config.toml
num_hidden_layers = 13
hidden_size = 512
num_attention_heads = 4
num_key_value_heads = 4
head_dim = 128
intermediate_size = 1536
vocab_size = 9770
hidden_act = "geglu"
norm = "rmsnorm"
norm_place = "pre"
norm_eps = 1e-05
positions = "rope"
rope_theta = 10000.0
rope_fraction = 0.5
qk_norm = false
attn_scale = 0.0884
bias = "none"
tie_word_embeddings = true
parallel_block = false
init = "normal"
init_std_qkv = 0.0251
init_std_o = 0.0
init_std_up = 0.0251
init_std_down = 0.0
optimizer = "adamw"
learning_rate = 0.000597
lr_mult_qkv = 0.5
beta1 = 0.9
beta2 = 0.95
lr_head = 0.00545
max_grad_norm = 0.5
warmup_steps = 269
schedule = "wsd"
decay_fraction = 0.68
decay_shape = "linear"
final_lr_fraction = 0.0
batch_tokens = 65536
max_seq_len = 384
doc_mask = true
train_tokens = 847100000
max_steps = 12926
dataset = "wikipedia_en"
Each number is 50 + 12 x the weight over its row's rms, rounded and kept within 0 to 99. Layers, rows and columns count from 0. The size before them is the row's rms in percent of the matrix's.

# down: layer 7 MLP down (transposed), 1536x512, rms 0.0374, rows 438-455, columns 384-511
# gate: layer 7 MLP gate, 1536x512, rms 0.0392, rows 439-456, columns 384-511
# up: layer 7 MLP up, 1536x512, rms 0.0411, rows 439-456, columns 384-511
down438 092:29 70 59 60 29 43 56 59 59 47 56 44 36 48 73 61 50 52 45 58 48 49 64 42 60 52 55 37 57 47 46 36 56 44 43 51 52 51 52 45 34 31 41 59 44 28 70 26 64 36 45 57 46 49 43 39 58 34 52 76 58 44 53 61 47 55 37 57 33 46 64 50 45 62 66 58 55 57 22 68 51 42 29 49 42 38 26 35 34 29 42 69 62 37 45 47 46 45 42 39 54 41 51 20 43 45 68 58 33 68 49 50 49 22 46 56 39 60 57 32 49 56 74 65 49 58 55 75
gate439 107:33 56 53 43 59 56 49 53 62 58 60 47 65 44 49 49 45 70 58 39 51 52 36 43 49 53 59 44 54 61 42 51 80 56 43 42 34 44 69 44 62 56 45 70 63 51 50 60 69 47 51 52 55 72 51 39 52 53 40 51 52 45 38 49 43 46 50 39 37 41 48 40 62 63 43 33 61 55 53 72 72 45 46 44 30 51 49 44 57 64 76 31 40 64 41 76 51 54 51 31 37 55 47 63 32 59 40 66 55 39 40 48 72 50 45 49 58 62 24 41 35 52 27 62 55 47 72 42
up439 114:57 68 42 28 46 45 41 56 48 76 37 79 54 48 34 48 57 43 66 25 59 59 40 57 59 60 53 38 56 39 49 64 59 54 59 42 35 58 65 47 38 63 48 84 51 53 68 61 58 27 57 68 29 38 49 55 59 51 37 34 48 28 50 74 25 50 37 54 31 25 45 32 37 66 56 44 39 46 54 65 71 36 41 38 67 46 50 65 53 50 52 28 62 53 63 63 79 56 49 43 31 57 51 48 27 60 63 53 31 59 53 48 58 71 39 38 56 27 60 56 44 55 23 55 24 31 53 44
down439 110:63 61 41 52 58 38 61 51 77 53 62 72 72 63 45 62 52 43 73 55 47 47 50 62 41 37 64 45 36 75 58 56 45 59 45 39 56 51 50 48 58 59 69 45 46 59 33 53 46 53 54 56 23 70 42 32 50 63 49 46 44 61 55 66 43 45 67 32 42 51 65 13 54 58 35 44 44 31 47 60 52 47 78 57 56 38 56 49 72 47 29 30 76 47 39 78 55 35 46 38 38 30 33 55 42 30 59 53 56 53 31 39 64 47 51 60 63 50 48 66 43 55 30 59 49 33 33 32
gate440 099:54 75 58 60 30 45 48 65 42 43 44 29 60 51 63 64 36 73 57 55 56 46 52 46 63 65 57 48 66 72 51 53 70 62 44 52 25 66 66 45 66 56 49 50 60 55 67 68 62 62 49 29 47 40 74 62 51 53 69 60 58 53 67 31 56 17 57 40 55 50 26 36 59 49 55 61 30 45 56 71 46 60 36 76 43 64 54 61 23 57 69 48 59 83 58 59 55 76 36 49 46 68 53 62 55 75 29 32 42 58 49 52 54 41 37 59 52 60 36 38 45 61 38 26 69 62 64 47
up440 095:40 43 46 76 45 45 67 55 66 70 74 42 45 74 60 47 39 49 35 36 45 72 75 51 41 40 57 73 52 47 72 52 38 53 47 68 41 27 62 54 57 52 53 39 66 27 44 39 61 55 45 54 52 27 47 41 73 52 56 36 37 53 78 66 30 28 46 55 52 50 54 41 33 44 52 55 54 34 50 63 58 67 61 51 59 48 51 55 38 45 43 44 50 44 56 35 52 45 36 42 41 59 44 70 42 49 55 47 23 47 55 66 69 68 78 46 41 48 33 52 28 35 59 41 60 57 76 47
down440 096:63 51 54 54 53 51 50 73 47 62 35 40 39 45 41 40 64 35 63 56 43 64 55 62 41 73 49 48 46 41 47 46 46 56 60 40 74 38 68 32 52 48 47 41 40 50 26 57 60 46 59 41 56 58 66 30 55 58 39 57 34 47 38 71 46 49 73 50 65 40 65 76 57 67 32 47 57 42 35 52 36 40 50 41 44 44 31 55 67 38 40 46 30 43 58 70 53 54 64 48 49 43 42 46 56 47 58 44 83 45 47 59 54 49 42 66 30 39 43 61 58 71 42 63 47 83 53 59
gate441 101:39 52 52 64 54 45 50 38 38 56 54 60 51 44 55 45 53 40 32 59 38 62 47 33 38 54 61 44 63 58 65 39 52 50 54 63 69 68 71 60 63 62 73 54 56 74 38 44 44 54 48 54 50 44 62 59 51 50 53 37 67 43 49 50 32 77 59 35 53 46 62 48 40 39 70 38 52 30 63 23 54 27 45 45 62 21 45 39 18 44 41 54 60 50 30 33 55 43 64 39 44 52 63 62 65 49 64 73 52 48 63 64 62 59 48 42 56 64 40 41 44 49 61 45 75 55 66 55
up441 098:45 60 39 18 34 23 51 59 49 62 50 50 68 56 61 52 47 54 38 54 51 63 53 44 57 42 49 31 62 54 36 38 53 65 26 55 51 48 56 35 51 42 50 46 47 42 47 52 55 48 57 49 31 33 49 63 53 46 34 49 33 49 41 28 69 51 55 43 50 41 60 48 54 48 61 28 41 47 42 34 55 36 40 32 57 53 62 47 55 40 63 48 49 29 29 46 52 41 74 40 37 38 51 54 47 63 50 54 36 73 53 28 42 58 39 35 49 67 63 77 46 65 57 63 33 36 48 63
down441 100:48 26 48 68 60 69 64 56 31 49 55 56 54 61 37 49 43 57 53 32 39 37 63 61 49 33 36 48 36 30 52 55 58 37 40 38 62 57 42 45 52 42 31 74 68 57 68 45 47 44 52 53 52 52 57 25 40 65 61 79 57 48 40 84 40 55 48 67 63 58 38 41 23 53 49 55 50 42 27 49 53 53 47 43 59 38 70 55 71 38 45 43 54 59 60 44 48 59 55 69 63 60 37 56 50 70 54 38 56 37 44 52 58 22 48 49 48 52 57 43 67 57 53 37 46 53 72 52
gate442 098:68 34 48 46 48 54 45 36 64 69 76 52 49 52 73 57 53 53 65 61 31 43 35 64 64 50 37 41 45 69 67 49 48 51 79 51 43 69 46 51 67 48 47 54 27 30 77 61 57 36 44 51 57 57 47 58 43 70 51 47 63 44 44 48 44 54 40 50 69 53 63 56 51 41 43 21 76 40 37 61 50 28 61 85 65 63 59 55 45 71 63 85 50 40 57 50 53 53 39 62 80 59 34 42 33 58 51 34 42 47 38 69 36 67 38 42 51 40 67 62 52 38 30 36 57 39 62 30
up442 093:45 68 47 45 51 39 50 30 41 52 51 23 48 55 45 33 42 51 59 55 66 48 55 32 41 53 77 55 50 32 60 49 35 50 50 38 73 49 57 29 34 36 46 44 38 50 39 53 55 33 80 70 58 42 61 50 38 61 46 40 60 52 57 31 67 33 56 34 53 70 39 44 52 37 60 61 28 78 43 59 59 44 41 48 63 75 50 73 55 55 45 56 50 55 55 46 53 45 44 66 35 41 49 59 35 52 44 18 56 47 52 40 55 70 42 52 61 57 56 44 46 59 56 38 63 71 26 29
down442 096:67 54 48 45 72 46 51 52 58 44 46 59 42 44 49 46 69 58 54 49 53 39 51 48 37 81 45 60 32 48 29 65 39 56 55 74 44 38 72 66 39 54 40 44 52 42 68 34 37 61 39 26 66 43 56 56 39 53 66 56 51 59 46 59 42 52 43 53 54 48 61 46 40 65 52 43 57 34 49 23 42 62 58 60 50 26 61 54 53 61 51 66 51 42 37 66 51 50 48 48 66 38 34 34 46 74 59 54 56 55 72 42 37 31 39 40 43 39 44 49 59 39 35 58 68 39 66 24
gate443 103:63 68 66 47 55 60 69 37 28 31 69 69 51 19 51 44 52 44 62 39 42 52 40 77 74 57 46 54 45 62 31 56 84 57 67 48 49 31 41 47 51 28 50 57 60 47 58 52 46 33 37 39 29 61 68 55 22 55 62 63 59 46 44 44 66 71 39 55 56 43 39 39 41 50 60 40 54 37 51 36 76 53 53 47 60 54 29 48 54 45 72 43 43 40 58 33 37 44 37 55 48 65 39 48 42 39 54 51 55 46 32 23 49 34 43 57 35 35 36 28 57 52 60 65 49 50 57 57
up443 107:46 35 43 70 64 56 47 38 28 39 44 67 51 46 64 56 41 57 50 44 33 32 64 63 68 49 49 40 49 46 42 52 41 73 53 40 40 45 42 44 32 22 32 51 48 52 50 61 41 37 27 62 32 53 51 51 33 56 53 58 19 56 59 38 57 59 37 34 62 51 48 34 48 30 65 56 53 52 50 56 46 46 16 31 62 67 65 39 52 43 60 46 44 45 43 48 37 62 54 55 32 41 70 51 39 54 71 40 41 47 31 29 44 25 51 53 50 63 46 45 41 44 52 25 48 39 59 59
down443 104:40 34 55 43 37 49 61 45 58 43 57 57 30 51 47 49 57 47 41 65 57 60 36 40 31 52 43 43 54 53 48 20 68 28 42 43 75 60 51 47 72 33 58 48 37 58 59 44 23 77 42 43 61 41 68 47 69 46 53 62 61 62 51 56 52 43 50 57 76 58 34 51 40 56 42 51 30 64 56 63 25 48 47 69 40 58 63 46 49 51 55 45 41 23 39 53 39 50 47 59 51 59 49 48 63 15 25 46 66 59 57 58 73 43 42 45 52 50 63 48 43 50 52 59 39 44 56 45
gate444 106:49 57 53 64 28 48 73 46 50 52 43 48 45 43 74 34 50 55 45 53 57 43 51 68 56 36 58 62 69 52 48 38 65 58 48 57 50 52 36 59 44 61 71 55 61 70 54 74 57 50 53 67 68 44 51 41 60 48 56 48 51 60 47 34 47 47 65 55 67 45 59 69 57 41 54 48 54 43 41 65 72 49 36 67 55 37 48 64 37 58 57 52 42 62 24 43 48 37 47 32 45 60 71 72 44 40 38 50 47 22 40 39 70 42 43 66 56 36 26 45 60 45 62 41 40 53 41 56
up444 112:63 38 50 43 35 53 77 49 49 30 52 53 61 67 57 46 62 46 38 41 48 63 25 64 47 46 49 64 23 45 38 20 58 50 52 52 49 57 45 60 48 72 56 75 53 76 72 48 33 47 59 47 27 27 66 62 59 44 33 62 50 51 63 57 72 63 45 54 70 63 45 40 35 50 44 64 49 18 48 40 39 51 49 52 61 38 61 56 36 34 61 63 27 44 30 52 40 44 41 45 51 60 36 42 40 50 34 37 59 58 56 39 42 50 60 56 50 46 51 67 45 41 69 79 47 49 41 49
down444 107:59 45 34 48 51 61 39 48 68 74 56 27 49 37 57 61 65 48 45 46 48 49 32 59 55 52 39 46 57 64 31 50 50 61 64 46 48 49 49 33 59 55 55 38 43 53 52 30 52 49 50 67 35 65 51 87 61 50 47 38 56 52 54 46 37 61 56 60 32 48 20 52 55 35 42 35 23 42 45 44 65 42 46 39 61 71 51 63 44 31 53 52 63 44 61 60 50 60 72 64 41 63 54 58 52 62 69 57 53 46 46 23 64 53 20 33 61 60 39 64 64 30 59 62 56 18 72 53
gate445 100:73 59 42 33 45 46 74 42 51 72 49 53 41 49 37 72 28 49 63 45 71 56 56 53 48 71 55 59 75 55 64 54 43 76 24 42 68 47 56 43 52 52 67 73 60 49 60 62 34 81 65 52 62 42 54 55 60 45 49 58 47 50 35 56 46 49 80 44 45 71 57 46 45 48 50 41 67 33 57 31 54 61 29 40 48 47 67 34 56 40 52 44 44 54 58 26 32 45 48 47 69 22 39 47 52 66 57 46 25 64 44 68 51 33 49 41 41 44 23 51 44 31 70 47 56 62 38 46
up445 094:38 38 41 61 60 51 46 43 55 41 53 56 54 26 50 61 35 57 72 68 48 41 41 37 51 00 38 45 29 47 45 43 69 49 39 37 54 50 47 57 50 56 40 51 39 46 67 38 59 45 71 35 45 65 67 64 46 42 32 60 42 34 52 45 63 56 43 42 58 53 51 45 43 52 59 48 57 57 41 42 74 48 67 47 69 46 57 59 29 39 56 52 49 34 42 51 41 41 51 51 54 47 58 64 56 19 41 30 46 42 54 38 58 34 48 54 44 44 44 61 75 50 43 49 25 61 29 64
down445 097:71 59 56 54 39 32 43 48 44 44 48 49 58 63 58 45 47 50 23 49 44 51 70 47 49 58 67 30 65 60 52 59 51 53 46 70 48 63 47 70 73 40 51 48 55 65 41 43 44 54 47 40 59 52 49 40 28 74 55 59 55 51 44 51 33 56 46 42 36 73 56 42 62 39 48 44 36 48 48 54 46 47 41 62 39 56 56 51 50 45 55 39 36 67 31 38 49 48 38 48 66 48 60 51 47 67 36 71 34 73 50 51 62 54 38 37 47 47 48 44 46 52 47 44 65 61 37 38
gate446 100:69 46 48 69 42 25 39 39 46 52 65 55 55 54 49 34 26 45 50 44 44 59 52 55 46 46 52 68 55 60 32 40 57 47 45 31 48 36 36 55 56 60 50 37 33 45 24 46 44 64 48 39 46 53 81 67 61 61 31 45 82 60 66 62 51 83 55 36 72 51 43 60 53 37 38 38 43 58 58 53 67 44 56 54 42 33 44 51 50 59 49 53 31 53 57 39 40 53 51 59 52 41 65 78 44 22 35 30 57 49 39 61 46 48 62 59 61 50 53 38 29 38 35 68 57 63 34 59
up446 103:32 88 60 44 68 66 52 53 48 66 59 34 60 68 47 65 57 57 59 51 46 36 56 46 52 51 62 57 41 63 60 48 57 58 55 62 50 70 53 40 55 47 68 48 45 57 49 53 47 41 47 45 31 48 30 44 24 64 55 43 39 36 28 34 39 26 44 53 67 45 46 49 42 64 63 36 65 57 47 46 39 53 49 56 64 73 69 66 45 51 68 55 80 59 47 46 50 57 53 33 41 55 68 49 46 44 72 73 58 51 62 61 48 39 55 46 54 48 61 64 36 48 56 29 62 38 52 37
down446 100:66 52 49 62 52 59 38 38 59 43 60 47 57 71 65 41 56 38 25 27 75 52 44 59 36 46 72 56 34 65 62 44 52 35 41 44 64 47 47 45 48 51 50 23 51 44 31 42 32 79 59 43 51 64 42 66 39 48 38 43 55 49 33 35 58 42 66 55 56 47 38 42 45 47 50 40 57 61 85 39 35 72 35 60 54 41 38 43 52 56 64 57 37 44 57 51 47 38 55 73 56 41 58 42 70 52 38 41 50 58 56 59 71 76 29 49 47 66 45 49 51 34 43 48 42 44 53 68
gate447 099:49 38 26 60 64 59 47 69 52 60 59 63 36 42 52 64 49 56 63 45 46 48 39 66 42 48 49 70 80 45 54 46 61 58 41 46 30 56 61 35 63 56 58 52 49 48 55 23 50 32 39 59 57 62 45 53 47 67 37 57 53 47 47 27 46 42 56 56 51 49 61 31 61 59 55 42 56 66 47 47 46 69 51 35 36 43 66 35 84 63 42 53 63 67 70 68 50 54 32 35 34 26 46 93 47 40 54 44 66 46 56 74 31 41 34 41 35 55 39 29 42 54 52 59 50 48 41 30
up447 099:15 45 50 38 59 51 43 77 52 52 47 52 55 64 55 65 57 62 45 46 68 52 51 27 51 42 63 77 40 58 68 52 47 74 45 42 44 50 62 37 79 56 58 69 39 48 32 44 75 53 33 54 27 44 57 51 48 61 60 59 41 42 46 64 24 55 58 51 50 39 56 61 32 66 68 60 62 53 36 33 43 69 40 44 54 65 50 53 49 58 43 45 35 57 42 49 31 31 68 64 39 50 66 51 66 49 49 54 63 54 46 50 47 33 52 47 49 67 33 44 28 21 49 36 58 35 47 49
down447 101:41 61 47 44 45 54 45 47 53 52 59 58 53 59 66 58 50 41 68 38 43 51 61 53 22 52 62 43 48 37 68 39 36 62 43 41 71 53 49 56 41 38 43 52 63 39 38 66 63 41 28 37 57 51 41 34 60 47 49 45 27 39 62 57 78 52 74 60 53 46 44 71 62 60 28 42 33 67 44 75 51 45 47 38 51 32 46 37 39 37 18 60 42 51 53 60 58 58 32 59 67 53 61 50 37 18 52 42 26 44 46 63 67 69 31 45 48 52 57 67 53 52 42 63 65 42 34 57
gate448 103:52 58 50 45 48 58 57 30 34 51 81 58 48 41 47 55 64 63 64 44 45 45 38 47 60 43 59 46 71 48 34 44 59 39 49 47 43 65 26 71 67 42 64 37 55 58 52 33 56 62 64 54 52 56 60 49 51 60 62 46 68 42 31 41 54 33 62 66 63 37 56 62 67 55 51 26 48 44 41 75 55 59 53 65 67 52 17 48 45 59 58 43 61 70 56 64 46 62 67 57 48 42 45 50 36 71 66 37 52 44 44 42 52 55 43 62 38 56 54 50 55 67 51 30 39 52 55 55
up448 101:31 48 47 41 39 66 31 52 49 30 44 33 37 48 51 57 56 22 47 45 53 31 56 27 55 32 56 44 41 39 18 69 55 35 51 44 55 57 71 45 49 67 48 45 59 27 57 50 70 39 40 36 75 66 52 56 75 60 68 59 47 40 57 43 50 55 53 45 50 61 66 49 41 37 48 36 36 49 93 42 42 51 43 53 65 37 48 39 45 59 40 51 37 57 48 39 45 64 32 42 44 49 68 78 52 34 39 62 58 60 60 72 62 48 36 48 36 68 31 53 59 51 45 62 38 81 73 69
down448 100:63 47 63 63 46 57 51 43 39 49 53 49 56 49 55 49 67 54 40 74 60 79 30 65 56 60 56 35 60 36 66 51 62 74 55 62 42 51 38 27 58 48 40 33 35 39 54 48 47 48 46 38 49 33 45 63 47 54 41 24 60 51 43 52 47 58 74 60 39 50 33 57 49 55 36 57 52 69 60 45 65 45 47 58 70 37 48 63 39 36 52 56 56 37 50 51 49 46 46 66 41 28 29 56 31 57 48 51 48 49 47 43 38 48 39 48 36 47 68 49 48 58 69 38 56 43 46 52
gate449 102:45 41 37 37 54 60 46 43 41 38 80 46 44 58 57 42 54 56 66 80 38 53 52 50 36 45 44 42 39 51 47 34 82 22 61 37 46 50 37 76 39 61 43 59 53 54 51 48 57 71 39 51 56 64 72 52 36 78 45 60 60 57 41 34 36 36 60 54 60 47 64 55 52 54 53 40 53 31 36 55 45 37 53 59 60 56 48 63 35 48 49 55 38 56 49 51 46 46 46 28 28 25 37 53 47 57 48 47 48 49 58 70 42 39 55 41 30 54 36 64 26 44 38 52 77 40 44 42
up449 104:22 19 45 54 57 61 49 68 63 43 44 40 46 48 76 40 44 54 68 52 63 61 83 34 42 40 48 45 62 46 44 45 46 50 44 44 48 37 20 62 51 35 64 44 69 32 43 44 49 22 49 63 42 42 59 57 50 23 59 75 74 40 37 58 37 48 46 25 39 47 46 47 49 52 51 43 67 44 46 42 59 51 59 56 58 43 51 57 67 52 48 54 46 55 29 57 47 63 44 39 63 34 52 38 60 55 49 57 68 44 55 58 60 60 48 28 43 41 61 38 53 44 55 59 40 44 61 60
down449 103:57 62 56 34 34 27 54 46 47 38 44 47 36 58 43 48 20 49 60 40 53 69 63 36 56 45 66 57 62 23 63 55 38 43 68 46 52 54 56 62 44 82 45 63 62 45 73 30 55 30 40 31 63 34 50 50 59 42 37 51 56 35 59 58 51 43 41 42 49 46 58 46 40 42 59 37 57 65 47 66 46 69 44 51 37 55 70 52 62 45 52 59 52 39 76 36 61 38 37 54 52 51 73 53 61 32 50 66 48 53 38 52 56 28 59 63 44 39 47 52 60 49 65 52 41 21 53 59
gate450 101:42 41 31 27 49 66 53 39 53 40 45 52 30 58 75 32 60 30 55 64 50 59 28 34 31 60 21 47 54 52 49 47 37 79 50 44 47 65 59 31 43 50 47 54 90 47 54 58 48 49 26 38 63 49 62 59 64 44 60 37 55 46 34 48 60 52 64 39 44 53 48 43 46 62 57 21 23 41 51 55 51 48 38 56 50 61 50 46 32 59 43 43 42 58 56 51 73 35 59 55 48 45 55 47 59 63 52 35 51 56 34 41 59 56 68 58 60 43 48 47 52 36 58 38 41 66 54 70
up450 101:49 53 44 52 50 37 42 30 43 28 36 56 75 52 41 46 65 48 56 36 37 72 32 51 51 50 59 36 37 57 43 41 43 52 51 61 36 61 28 75 59 48 62 35 35 55 65 46 78 52 46 69 45 42 45 61 31 57 66 45 49 33 61 41 42 47 42 47 61 41 55 53 50 38 43 33 46 37 51 55 58 32 57 43 57 64 38 40 54 38 54 55 56 62 46 63 52 54 44 58 37 71 54 28 45 81 54 60 50 30 32 26 54 68 52 48 82 47 40 62 60 39 71 48 42 36 69 51
down450 100:63 46 60 38 66 60 46 44 50 55 38 40 36 47 39 44 46 47 45 35 47 52 63 37 42 45 69 32 63 58 51 40 57 34 57 34 36 45 58 55 66 48 48 45 46 57 53 40 57 52 45 46 48 65 57 49 61 39 45 35 63 36 59 67 50 51 52 51 53 47 50 68 65 35 46 44 34 47 59 47 71 45 44 52 42 56 60 47 57 40 39 35 43 28 52 45 50 70 44 52 50 48 52 33 49 38 40 59 40 50 75 55 54 66 45 65 43 42 65 43 52 48 63 49 57 50 61 43
gate451 094:38 61 73 71 64 44 40 41 49 22 46 48 40 20 50 56 49 46 70 71 66 67 60 42 34 45 58 40 54 71 35 40 36 51 63 62 44 39 49 41 55 74 36 38 47 42 55 76 41 45 56 62 73 49 61 29 56 37 51 49 45 52 69 56 55 43 61 48 45 42 46 59 52 56 56 46 55 43 45 50 52 51 39 58 48 51 59 45 68 58 46 49 63 48 47 52 40 55 26 42 26 45 28 53 62 57 67 63 39 42 51 55 34 56 42 42 60 51 31 46 63 64 67 45 61 39 40 35
up451 089:49 49 53 50 57 60 51 44 50 60 49 64 29 47 43 48 48 35 45 53 26 61 51 54 52 30 60 45 18 47 58 52 59 44 42 83 61 53 29 57 42 65 71 51 51 43 56 55 48 37 65 64 68 41 47 39 45 43 43 41 35 51 55 60 38 40 35 55 64 52 49 52 19 46 67 42 42 58 31 42 59 54 77 44 74 71 58 37 52 43 38 70 23 52 63 40 56 34 34 38 65 53 30 28 48 41 51 59 61 47 58 35 40 53 48 45 42 59 55 62 57 50 48 50 62 32 53 54
down451 092:58 64 41 56 55 30 64 61 40 51 51 32 69 65 48 46 50 79 55 28 38 54 48 66 53 73 47 59 75 43 47 52 50 47 31 36 40 63 46 49 60 28 61 46 38 43 42 50 72 61 35 38 40 45 63 62 50 70 42 60 69 51 50 60 57 65 50 44 51 49 42 44 46 48 32 62 47 64 78 61 40 47 52 62 36 39 39 43 33 59 50 34 66 50 37 56 39 45 78 72 47 47 55 60 45 53 53 12 34 65 53 80 58 40 55 59 45 42 24 37 49 42 43 40 50 53 39 52
gate452 103:59 72 37 47 61 60 48 61 54 51 53 56 61 68 66 30 64 43 44 66 61 53 59 62 68 77 60 61 68 43 56 41 37 63 70 50 62 35 60 60 50 39 37 57 35 64 50 55 66 55 45 45 50 61 61 61 42 50 46 56 63 63 63 55 44 58 70 58 46 37 61 50 52 51 61 47 55 49 50 52 67 49 57 53 56 59 52 69 54 74 45 41 33 54 30 52 47 51 69 24 53 69 65 73 54 54 42 67 76 59 64 41 41 43 49 58 37 42 56 53 79 27 62 59 48 46 74 80
up452 106:57 53 62 38 48 59 33 28 70 58 66 32 62 55 54 51 54 59 25 56 54 49 31 44 52 51 47 61 29 50 62 66 52 59 50 59 42 66 39 38 44 32 73 58 39 59 33 54 46 62 70 34 50 50 48 46 58 62 52 41 49 01 40 41 54 54 64 26 74 65 49 39 63 46 36 41 45 46 30 57 40 48 42 41 51 61 49 50 42 57 57 63 45 51 66 44 53 46 54 54 17 56 55 62 54 28 48 50 55 42 52 69 45 66 38 56 37 37 59 58 47 45 81 37 66 50 66 43
down452 106:46 37 42 61 64 22 56 51 39 64 49 18 59 50 67 67 57 63 49 38 75 40 65 54 58 34 29 55 52 60 38 51 55 50 38 61 45 57 42 51 31 44 64 46 46 40 65 70 37 39 42 59 43 51 32 37 61 61 55 48 52 51 41 36 67 57 44 37 27 25 47 53 42 17 47 61 76 46 53 54 51 57 31 50 53 60 55 45 34 44 48 58 41 53 37 57 71 53 33 59 46 41 40 49 59 34 41 45 59 23 73 53 53 54 35 41 40 51 50 42 65 66 52 50 22 34 43 46
gate453 096:64 59 62 39 40 66 53 38 53 55 69 51 57 52 64 59 52 23 69 53 62 33 57 39 33 23 55 57 50 52 49 53 52 69 47 61 47 71 59 49 30 49 69 39 51 53 48 40 62 45 43 54 47 37 45 40 61 40 47 23 46 49 51 46 34 61 67 83 47 54 49 53 61 38 42 25 61 51 73 62 60 62 56 53 54 27 68 64 52 64 69 43 33 58 59 67 47 27 72 42 46 40 47 52 60 56 54 72 46 48 81 53 46 59 49 41 46 48 31 47 32 50 46 44 41 62 53 47
up453 094:62 53 28 59 48 56 49 55 51 61 54 30 49 51 56 35 49 52 62 38 57 54 48 39 51 39 52 39 43 45 62 29 45 46 71 48 46 69 56 55 47 46 43 58 65 33 35 47 68 39 43 39 56 57 58 56 59 57 51 55 68 42 66 62 37 70 60 54 55 66 52 42 45 55 34 66 52 47 49 50 67 57 60 47 42 34 61 36 47 48 64 59 23 54 39 40 56 54 53 78 46 51 52 61 42 25 42 31 53 46 44 43 59 48 55 56 68 55 41 54 47 54 44 56 62 66 32 46
down453 097:49 44 52 61 75 43 38 41 44 47 48 55 56 39 54 60 60 35 51 52 42 34 69 48 44 51 45 39 40 40 49 61 68 34 44 47 63 49 48 48 40 77 62 37 52 62 50 58 51 63 61 37 61 64 58 41 60 78 45 40 40 66 36 41 34 37 52 42 55 60 32 55 65 37 49 57 61 48 49 64 35 76 37 60 46 62 50 60 59 41 47 46 51 55 63 50 63 51 25 39 59 45 22 28 43 52 47 57 61 42 75 71 38 72 67 31 62 44 47 46 48 60 58 52 34 60 40 42
gate454 096:43 23 29 34 44 65 38 65 52 67 54 46 35 43 41 43 33 41 67 55 32 43 43 52 59 42 48 41 47 57 61 50 40 44 78 57 28 78 45 66 60 69 30 57 69 71 48 37 71 40 41 50 45 60 46 58 54 75 46 43 48 55 41 43 41 32 84 58 46 44 54 55 33 55 70 38 36 51 46 58 41 73 56 30 83 60 49 43 46 49 35 58 45 57 46 43 30 37 59 50 42 69 47 69 52 63 62 44 80 65 44 63 44 57 56 46 54 29 58 34 63 63 59 69 53 44 56 44
up454 093:59 43 74 42 38 36 54 33 37 77 51 53 78 40 61 42 57 33 46 49 43 36 32 53 47 49 43 33 51 66 43 57 51 47 53 49 60 51 57 29 58 62 54 67 54 54 52 50 71 37 46 37 24 57 63 54 46 58 47 68 47 46 40 54 71 69 56 82 54 48 53 35 56 48 46 30 72 66 74 46 71 67 57 75 46 61 63 46 51 60 45 35 65 37 51 68 58 39 43 20 56 32 64 29 54 33 48 58 54 56 64 23 56 59 56 41 53 35 35 42 34 41 44 15 42 59 60 50
down454 096:42 36 63 37 32 63 38 47 32 36 46 36 42 40 50 34 48 45 47 68 62 49 32 38 56 47 68 40 49 51 54 57 45 35 49 65 28 47 40 78 49 56 57 32 39 47 67 34 66 61 60 39 63 33 47 44 50 63 56 31 66 50 35 72 58 54 65 22 42 43 48 63 36 42 50 38 62 44 45 60 43 35 55 44 51 58 47 46 47 57 60 77 39 74 41 64 42 46 47 48 52 61 37 41 48 57 42 34 46 61 53 60 27 41 47 52 56 61 53 74 51 49 42 58 63 61 49 44
gate455 101:59 59 49 67 42 39 50 56 64 37 91 37 63 59 54 31 24 51 35 52 38 57 47 20 46 82 76 58 48 64 46 29 35 52 63 33 41 51 51 60 45 72 38 53 47 36 26 41 53 35 41 43 32 41 67 55 48 49 48 60 41 37 50 23 44 39 54 59 49 42 47 55 36 56 57 52 37 42 50 61 43 64 38 50 81 35 69 35 56 56 51 67 49 53 46 39 58 58 58 58 28 57 50 62 41 52 58 85 45 40 52 45 66 50 55 47 49 42 30 47 36 62 61 57 28 45 69 70
up455 101:64 36 50 57 42 48 36 67 45 44 69 38 43 36 45 27 42 49 47 32 41 46 36 47 51 84 56 64 38 52 62 64 55 64 50 64 30 73 45 24 58 47 57 45 72 36 40 62 49 67 53 30 43 25 50 55 69 26 49 64 50 25 39 46 62 54 65 62 49 38 51 54 52 55 37 32 30 54 38 57 57 70 71 56 50 28 34 42 54 57 51 55 56 47 47 67 45 38 26 49 60 54 62 49 38 52 31 53 48 44 46 33 43 45 55 38 80 48 49 70 44 46 53 44 53 53 37 55
down455 103:53 55 61 40 49 46 60 51 48 54 32 41 66 62 62 34 46 51 51 56 61 57 41 57 58 44 44 60 53 44 62 48 33 55 38 40 56 47 46 50 58 33 48 59 40 72 20 40 65 40 41 45 46 46 35 45 65 58 61 65 32 47 50 70 42 60 48 48 45 57 60 51 51 43 48 50 59 39 47 41 43 29 42 39 46 39 49 32 48 52 61 44 67 57 49 33 43 61 55 40 42 38 55 38 55 44 57 68 43 52 46 40 32 40 57 56 53 52 40 12 59 65 56 42 47 35 53 49
gate456 102:45 56 61 53 51 63 64 37 30 36 71 57 31 60 57 40 39 47 58 60 30 58 70 50 53 43 54 42 59 64 46 59 44 35 56 66 33 52 33 55 46 52 31 53 39 44 35 49 41 68 54 44 55 65 51 49 46 41 48 45 43 31 34 30 52 45 62 43 33 44 45 64 49 44 65 39 29 41 45 45 45 49 75 58 45 44 71 42 40 37 52 61 68 69 35 60 49 28 57 52 48 60 45 62 55 23 46 59 54 58 54 38 53 67 69 43 78 58 51 48 37 41 54 45 49 52 64 51
up456 103:34 66 26 41 36 46 20 58 60 51 40 38 41 76 53 47 42 81 54 57 59 59 55 47 61 82 42 56 49 50 49 70 44 43 54 39 48 37 55 43 45 48 69 36 61 57 42 57 50 36 51 65 30 50 44 59 57 51 58 42 64 35 45 35 67 59 62 48 27 30 48 25 43 47 48 64 38 44 57 51 49 29 12 60 15 37 48 34 57 58 51 50 48 45 58 47 64 40 62 68 33 58 37 51 60 67 69 57 55 61 55 62 57 58 64 64 26 47 48 35 66 38 49 40 43 59 47 61